Weights of a small GPT-style language model, trained from scratch on English Wikipedia: 7 heads of 64, tied embeddings.
Each number is 128 + 24 x the weight over its row's rms, rounded and kept within 0 to 255. Layers, rows and columns count from 0. The size above them is the row's rms in percent of the matrix's.

# layer 9 MLP up, 1792x448, rms 0.0933, rows 1686-1713, columns 224-279
size [108  88 102  98 102 100  98 101  90 110  98  95 103  97 101 101  91  94  96  95  98  93 102  96  97 100  96 100]
[[123 118 117  93 132 111 148 114 128 122 113 119 136  88 122 129 106  74 130 141 108 101 117 109 154 175 166 173 121 133 143  80  96 120 106  84 135 160 177 128  97  98 129 118 135  96 167 100 134 107 125 149 124 140  94  90]
 [133 136 150 106 143 138 116 111 154 128 109 157 129 145 119 123 120 123 120  94 143 111 170 143 131 149 109 144 102 128 142 101 153 141 119  81 109 105 128 128 109  73 119  71 164 138 150 125 109 148 110 128 123 129 158 141]
 [115 184  81  86 117 126  81 137  72  69 106 109 104 139 111 145 162 160 124 145 138 183 129 105 149 105  99 145  99 114 120 137  97 135 165  63 104 118 137 143 144 148 132  93 106 157 168 140 117 103 155 126 148 176 123 125]
 [ 92 124  89 100 139 166 125  97 118 122 106  86 135 113 116 128 127 155 127  86 100 120 126 136 113 128 146 138  90 137  84  97 171  97 159 133 147 124 146 112 153 144 143  97 103 139 125 136 152 128 115 128 164 115 115 128]
 [133 144 148 158 135 122 144 146 138 123 108 132 138 148 151 145 139 134 103 109 117 157 146 139 174 182 176 132 121 185 136 125 133 126 129 134 113 145  92 158  91 135  72 118  83 145 125 108 154 107  79 160 121 108 113 112]
 [117 136 155  95 102 184 184 141 149 135 140 132 111 155 139 136  98 138 135 114 105 163 100 120 159 118 147 134 156 132 151 128 166 126 162 117 106 121 108 108 132 108 159 156 135 124 127 134 153  86 140 184 107 111 145 121]
 [152 185 154 158 149 101 166 159  98 138 116 149 126 180 148 100 125 143 109 109 116 138 154 157  94  99 116 137 136 106 125 121  79 139 112 126 136 106  72 109 133  91 112 119 144 109 119 157 135 102  91 173 174 139 116  88]
 [124 124 133 123 127 152 116  93 113 170 120 157  98 131 134 109 113  92 164 147 137 120 165 125 136 120 157  83 105 137 149  59 116 139 118  99 129 124 146  89 176 134 153 113 135 117 118 120 179 109 130 147 123 118  98 140]
 [108 109 117 100 141 121  91 146 103 111 130 103 115 127 139 145 124 155  83  90 113 115 115 122 152 163 126 109 164 109 130 140 134 154 130 109 141 147 124 128 144 138 144 131  95  94 105 158 126 145 111 156 174 140 103  92]
 [146 101 145 133 139 118  94  84  84 117 104 103 108 204  93 132  95  85  99 148 127 111 150 113 124 113 177 125 115 137 115 140 146  67 105  59 101 116 131 110 108 147 107 128 130 142 123 133 136 144 138 106 158  99  88 114]
 [ 90 137 119 104  96 131 161 153 126 162 146 123 128 156 124  68 137 139 163 137 118 121 112 126 174 136 114 137 109 135 118 133 136 134  81  94 133 144  97 142 130 131 119 105 131 186 136 153 143 123 136 176 144 127 130 131]
 [166 153 125  88 117 134 146 102 159 108 147 112 190 135  93 143 102 138 167 113 109 123 143 128 106 137 138 122 116 130 148 136 123 176  95 145 130  88 128 104 152 143 103 132 130 133 157 113 113  95 143 128  91 115 131 116]
 [142 108 134 136 117 105 136 146 141 151  85  88 120 145 179  94 127 105 140 169 124 119 131 116 102 121 111 115 142  93  99 143  56 124 160 109 125 121 139 115 184 160 157 146 141 110 148 123 126 117 122  94 134 123 110 132]
 [113 123 149  85  97 112 116 136 111 112 118 109 124 138 116  68 152 141 105 126  94 122  95 124 141 119 147  90 134 152  82 116 139 131 106 135 111 107 158 163 160 127 129 105 130 156  94 118  78 103  93 118 139 141 105  85]
 [160 166 157 129 163 129 134 146 135 117 128 169 119 153  73  90 102  98 177 135 130 123  97 178  94 109 102 115 138  94 115 169 118 111 129 120 119 104 167 172 128 134 137 174 134 164 133 128 165 130 120  70 121 120 133 134]
 [176 107 130 144 115 141 104 116 122 139  58 108 154 138 131 117 151  98 149  99 119 130 105 158 140  97 109 123 168 117 138 137 141 112 146 141 158 117 127 145  89 100 137 100 162 148 136 152 171 109 112 157 124 107 137 110]
 [160 113 149 115 150 130 104 167 115 125  62 147 128 103 135 126 118 105 124 157 130  88 129 121 104  91 106 136 105 131 125 129 143 117  78 124  90 109 110  84 135 108  91 139 155 105 108 156 128 135 137  81 136 138 127 129]
 [160 109 153 148 104 139 150 123 114 139 157 119 115  90 117 122 120 128 166 125 126 120 132 100 140 163 124 144 173 148  82 197  81 127 127 134 191  64 121 107 118  82 123 104 145 125 136 147 161 147 141 130 156 138 107 139]
 [166  85 173 124 122 124 100 131 137 148 136  43 161 135 118 115 131 122  96 128 151 127 130 116 156  92 135  88 144  87 140 150 131 150 155 101 151 119 152 155  98 131 121 140 139 130 125 161 126 134 117  99  85 121 173  87]
 [136 121 138  95 154 104 104 124 120 114 141 130 136  93 107 130 159 155 170 122 121 156 169 117  92 128 180 156 170 116 145 159 141  99 164 152 130 109 117 135 117 138 135 121 126 150 140 107 117 144 102 141 121  75 129 160]
 [163 117  95 127 155 115  99 148 165 130 110 145 171 123 110 100 129 194 121 109 146 164  66 134 123 118 151 131 142 128 124 112 125 131 204 148 115 149 130 138 138 123  98 113 118 133 107 108 115 143 130 113 152 120 171 128]
 [143 101 167 151 116 136 116 156 137 109 125 132 153 120 154 137 145 116 100 114 106 102 136 189 113 128 133 138 102 117 102  73 153 131 122 118 143 110 129 111 157 125 136 166 114  82 114 135 174 141 137 115 109  68 140 126]
 [165  92 145 118 133 141 117 144 115 105  90 135  94 122 111 110 126 157  83 169 123 110 147 120 129 109 110 123 136 144 137 140 119  67 126 127 141 127 136 169 141 125 162 157 116 150 127 149  85 140 116 122 157 130 189 159]
 [102  87 135 160 132 129 104  77  92 141 116 137 112  89 118 138 167 157 114 182 110 100 117 119 122 107 139 144 130 110 123 138 115 116 131 109 105 101 130 132 138 201 121 115 161 130 101 102  96 129  75 100  92 157 120 124]
 [146 171 103 128 144 135 118 127 126 116 161 125 107 133 178  51 114 117 175  97 135 153 129 162 127 126 138 169 144 164 110 134 165 134 118 122 166 146 104 156 137 148 137 116 168  85  73 146 138 154 112 145 120 125 157 124]
 [114 131 166 149  77  77 160 147 117 128 113 126 146 113 143 106 118  99 132 116 139 179 131 111 116 122  62 161 133 109  95 128 125 166 159 103 169 134 111  73 107 140 101 111 158 138 129 157 198 117 178 132  89 149 115 144]
 [133  88 154 126  87  99 169 122 147 160  96 140 111 135 138 133 118 127 150 137 107 109 155 138 110 117 135 160  96 104 110 162 166 127 119 110 148 135  98 146 123 108 134 134 126 123 115 178 131 103 149 152  84 107 145 118]
 [144 127 117 142 158 176 125  81 154 148 119 143 146 150  56 157  94 132 174 144 116 141 117 151 116 160 104 106 114 114 152 176 147  70 106  86 137 135 133 127 123 171 100 103 105 115 144 150 176 117 137 142  73 135 132 128]]
# layer 9 MLP down (transposed), 1792x448, rms 0.0497, rows 1686-1713, columns 224-279
size [ 99  90  94 101  95  99 100  95  89 111  97 101  93 105  98 102  94  93  97  93 102  90 103  90  97  97  95 103]
[[ 86 141 152 123  84 144 138 138 129 132 162 121 157  95 133 121 169  96 143  56 126 107 145 152 137 147 102 126 151 128 165 117 148 133 122 114 102 102 140 124 137 134 149 137 141  82 108  90 175  81 111 145 136 134 127 144]
 [167 129 166  99 109 175  75 134 149 138 133 161 158 144 130 127 155 121 140 143 153  83 147 121  93 142 177 101 143 101 152 137 112 141 113 145 153 152 154 144 154 138 116 196 115 126  64 156 144 124 151 100 115  99 170 134]
 [125  81 133 130 103 109 129 108  90 135 115 108 144 116 136 138 147 138 114 119  79  72 145 144 144 126 136 123 121 103 142 156  92 175 116 145 142 115 152 111 131 133 141 131 166 114 103 171 173 106 157 143 112  97 175 147]
 [104 147 136 164 143 132 138  96 172 150 114 115 127 117 110 135 149 145  99 129 157 187 158 130  92 177 130 137 110 132 107 132 119 113 134 165 117 142 116 167 130 107 118 177 140 133 135 104 123 113  98 159 132  71 171 158]
 [170 135 136 136 136 146 152 151 114 150 131 120 139 139 113 147 142 124 133  47 127 144 139  76 124 151 147 103 100 120 119 107 136 167 139 104 119 148 150 116 134 137 175 134 108 148 128 146 182 171 157  98 125 103 191 114]
 [103  78 154 138 125 138  97 140 122 151 129 125  89 171 115 140 100 125 146 171 137 147 110 113 114 158  85 105  97 116 148 139 140 101 108  86 142 149  88 128 138 140 104 121  80 156  88 125 109 138 144  96 112 114 150 129]
 [150 131 166 136 135 117 131 126 130 156 149 172 133 140 128 116 146 136 114 112 124 132 158 149  69  63  79  90 131 117 129 161 127 117 172  94 149 149 144 111 180 132 132 149 142 139 116 108 201 118 109 132 111 129 131 112]
 [106 117 138 149 167 138 148 160 118  90 111 125 157 103 109 122 125 188 100 123  79  65  89 159 122 159 107 129 127 104 108 121 119 114 115  98 121 124 106 151 111 159 130 134 180 139 144 140 162 137 156 123 122  81 141 136]
 [170 158 111 107 127 119 146 129  83  81 112 158  86 135 185 132 157 111 140 130 125 137 120 179 140  89 146 134 129 142 145 126 111  98 148 133  87 120 157 106 120 121 154 115 113 167  93 147 120 113 104 104 155 109 135  94]
 [144 152  88 138  92  69 116 108 133 107 130 141 162 125 119 139 105 140 122 115 148 119  72 152 164 111 126 126 117 129  64 130 145 154 147 105 135 145 124 134 120 179  79 116 140 164  84 138 118 124  98  93 110  97  88 116]
 [112  92 118 105  85 172 126 128 127 159 119 142 119 135 131 113 103 126 150  94 104 158 115 147  79 134 148 153 156 129 123 112 166  82 143  87 150 148 120 149 127 151  97 136 131  96 117 147 169  92 116 107 173 135 106  85]
 [116 119 134  88 138 130 113 152 126 139 144 142 119 170 117  82 123 166 163 135 114 119 128 125 141 140 143 138 168 156  75 107 105 188 112 173 140 138 168 150 152 121 134 115 139 111 153 135 132 185  76 130 102 119 120 132]
 [ 92 100 131 102 127 130 103  99 124 152 160 107 136 142 100 127 182 120 150 132 129 121 131 120 148 136 154 113 142 121 127 133 111 139 105 150  98 135 141 113 126 121 138 144 112  93 140 131  91 162 139 124 150  98 150  99]
 [125 164 135 152 118 141 123 172 134 111 119 155 176 129 134 120 119  93 110 123 164 126 124 143 103 163 148 111 162 132 113 156 100 131 165 118 133 143 128 120 152 122 125 137 122 134 106 131 110 140 107 156 160 175 118 119]
 [129 110 182 108 126 162 106 106 133 149 112 111 118 174 167 172 121 114 140 119 132 142 105 111 156 118 101  93 142 126 120 130 132 198 188 112  94 112 104 118 153 146 128 143 120 180 113 116 127 124 103 133 134 105  99 121]
 [153 113 109 125 122 123 110 115 123 160 122 108 116 118  91 120 125  81 115 165 146 137 100 140 105  83 145 142 143 120 132 161 127 105 125 125 183 144 130 109 115 123 123 135 100 161 158 174 150  91 109 121 108 120 138 113]
 [ 84 102 109 141 118 117 121 134 141 103 131  78 140 126 145 122 130 145 150 175  98 144 115 127 102 101 136 175  67 170  77 140 137 132 128 158 167 141 126 160  94 120  98 132 126 148 141 157  69 145  94 134 126 201 155 127]
 [114 139 145 114 123 117 126 189 136 152 149  85 155 145 157 134 157 154 120 161 172  99 129 134 133 173 100 145 103 113 150 144 126 148 114 110 148 132 170 146  98 147 126 106 168 119  87  92 105  93 145 110 115  81 145 133]
 [140 145  64  91 149  95 165 104 125 138 137 142 150 125 123 103 123 103 108 172 119 111 115 118 150 122  88  93 106  95 118 122 103 140 116 122 153 102 118 126 138 111 136 169 103 151 147 161 140 106 117 123 110 148 126 142]
 [115 155 135 125 148 138 138 129 161  85 137 125 159 101 143 157 119 118  87 155 114 131 143 187 165 139 104 133 178 156 138 158 129 122 105 101 108  98 133  89 120 166 105 128 113 145 103 114 114 103 160 119 122  97 135 127]
 [132 134 148 144 130  87 164 122 112 127 135 138 157 117 182 123  93  92  78 144  98 135 187 132 133 151 125  92 162 107 139 118 139 135  78 173 133 130 127  33  60 136  87 108  93 114 115 131  73 140 159 134 134  64 135 152]
 [124 116  89 125 116 134 131  89 129 131 138 132  96  87 122  96  64 105 182 103 114 150 117 116 218 112 140 163 106 119 143 162 108  98 129 107 137  97 138 141 151 139 148  89 122 131 129 102 111 135  92 102 126 107  90 108]
 [131 138 127 225 115 116 163 149 130 119 157 102 127 116 126 103 148 128 125 129 125 115 186 161 126 125 111 121 130 123 140 107 158 155 145 105 105 105 156 139 143 184 166 154 132 116 162 128 103 149 110 117 124  86 162 151]
 [141 180 141 120 104 190 125 133 139 110 133 165 123 140 135 117 151 181 149 107 147  96 130  96 141 106  82 139  95 110 105 127 152 134 142 139 121 147 132 117 161 106 149 135 146 169 137 124  99 135 175  80 174 154 123 103]
 [131 160 135 144 146  90 190 148 154 131 123 130 126 127 139 105 130 126 157 115 136 144 158 156 150 145 185 151 125 154 142 112 128 123 123 164  76 126 136 155 118 106 138 143 124 111 134 155 109 151 127 177 156  64 145 148]
 [112 174 137 123 151 120 142 104 152 196 128  67  97 134 142 133 148 157 132  92 157 110 108 146 123  92 133 123 136 139 125 136 107 157 107 116 100 125 108 170 134  76  88 135 125 134 123  87 180  94 109 121 117 126 131 104]
 [134  90 175 113 142 140 155 144 130 139 101 112 159 123  70 152 141  66 150 107 123 148 109 132 115 140 108 122 145 121 114 122 151 123 163 127 142 144 124 127 135  92 126 134 128 155 121 129 122 155 110 116 136 114 145 115]
 [123 124  82 147 119  83 154 134 119  96 125  81 137 139  92 118 100 113 139 136 162  82 125 118 146 108 139 162  89 164 134 105 142 122 158 134 127 150 137 148 127 134 132  99 135 138 127 142 157 113  87 122 134 149 122 107]]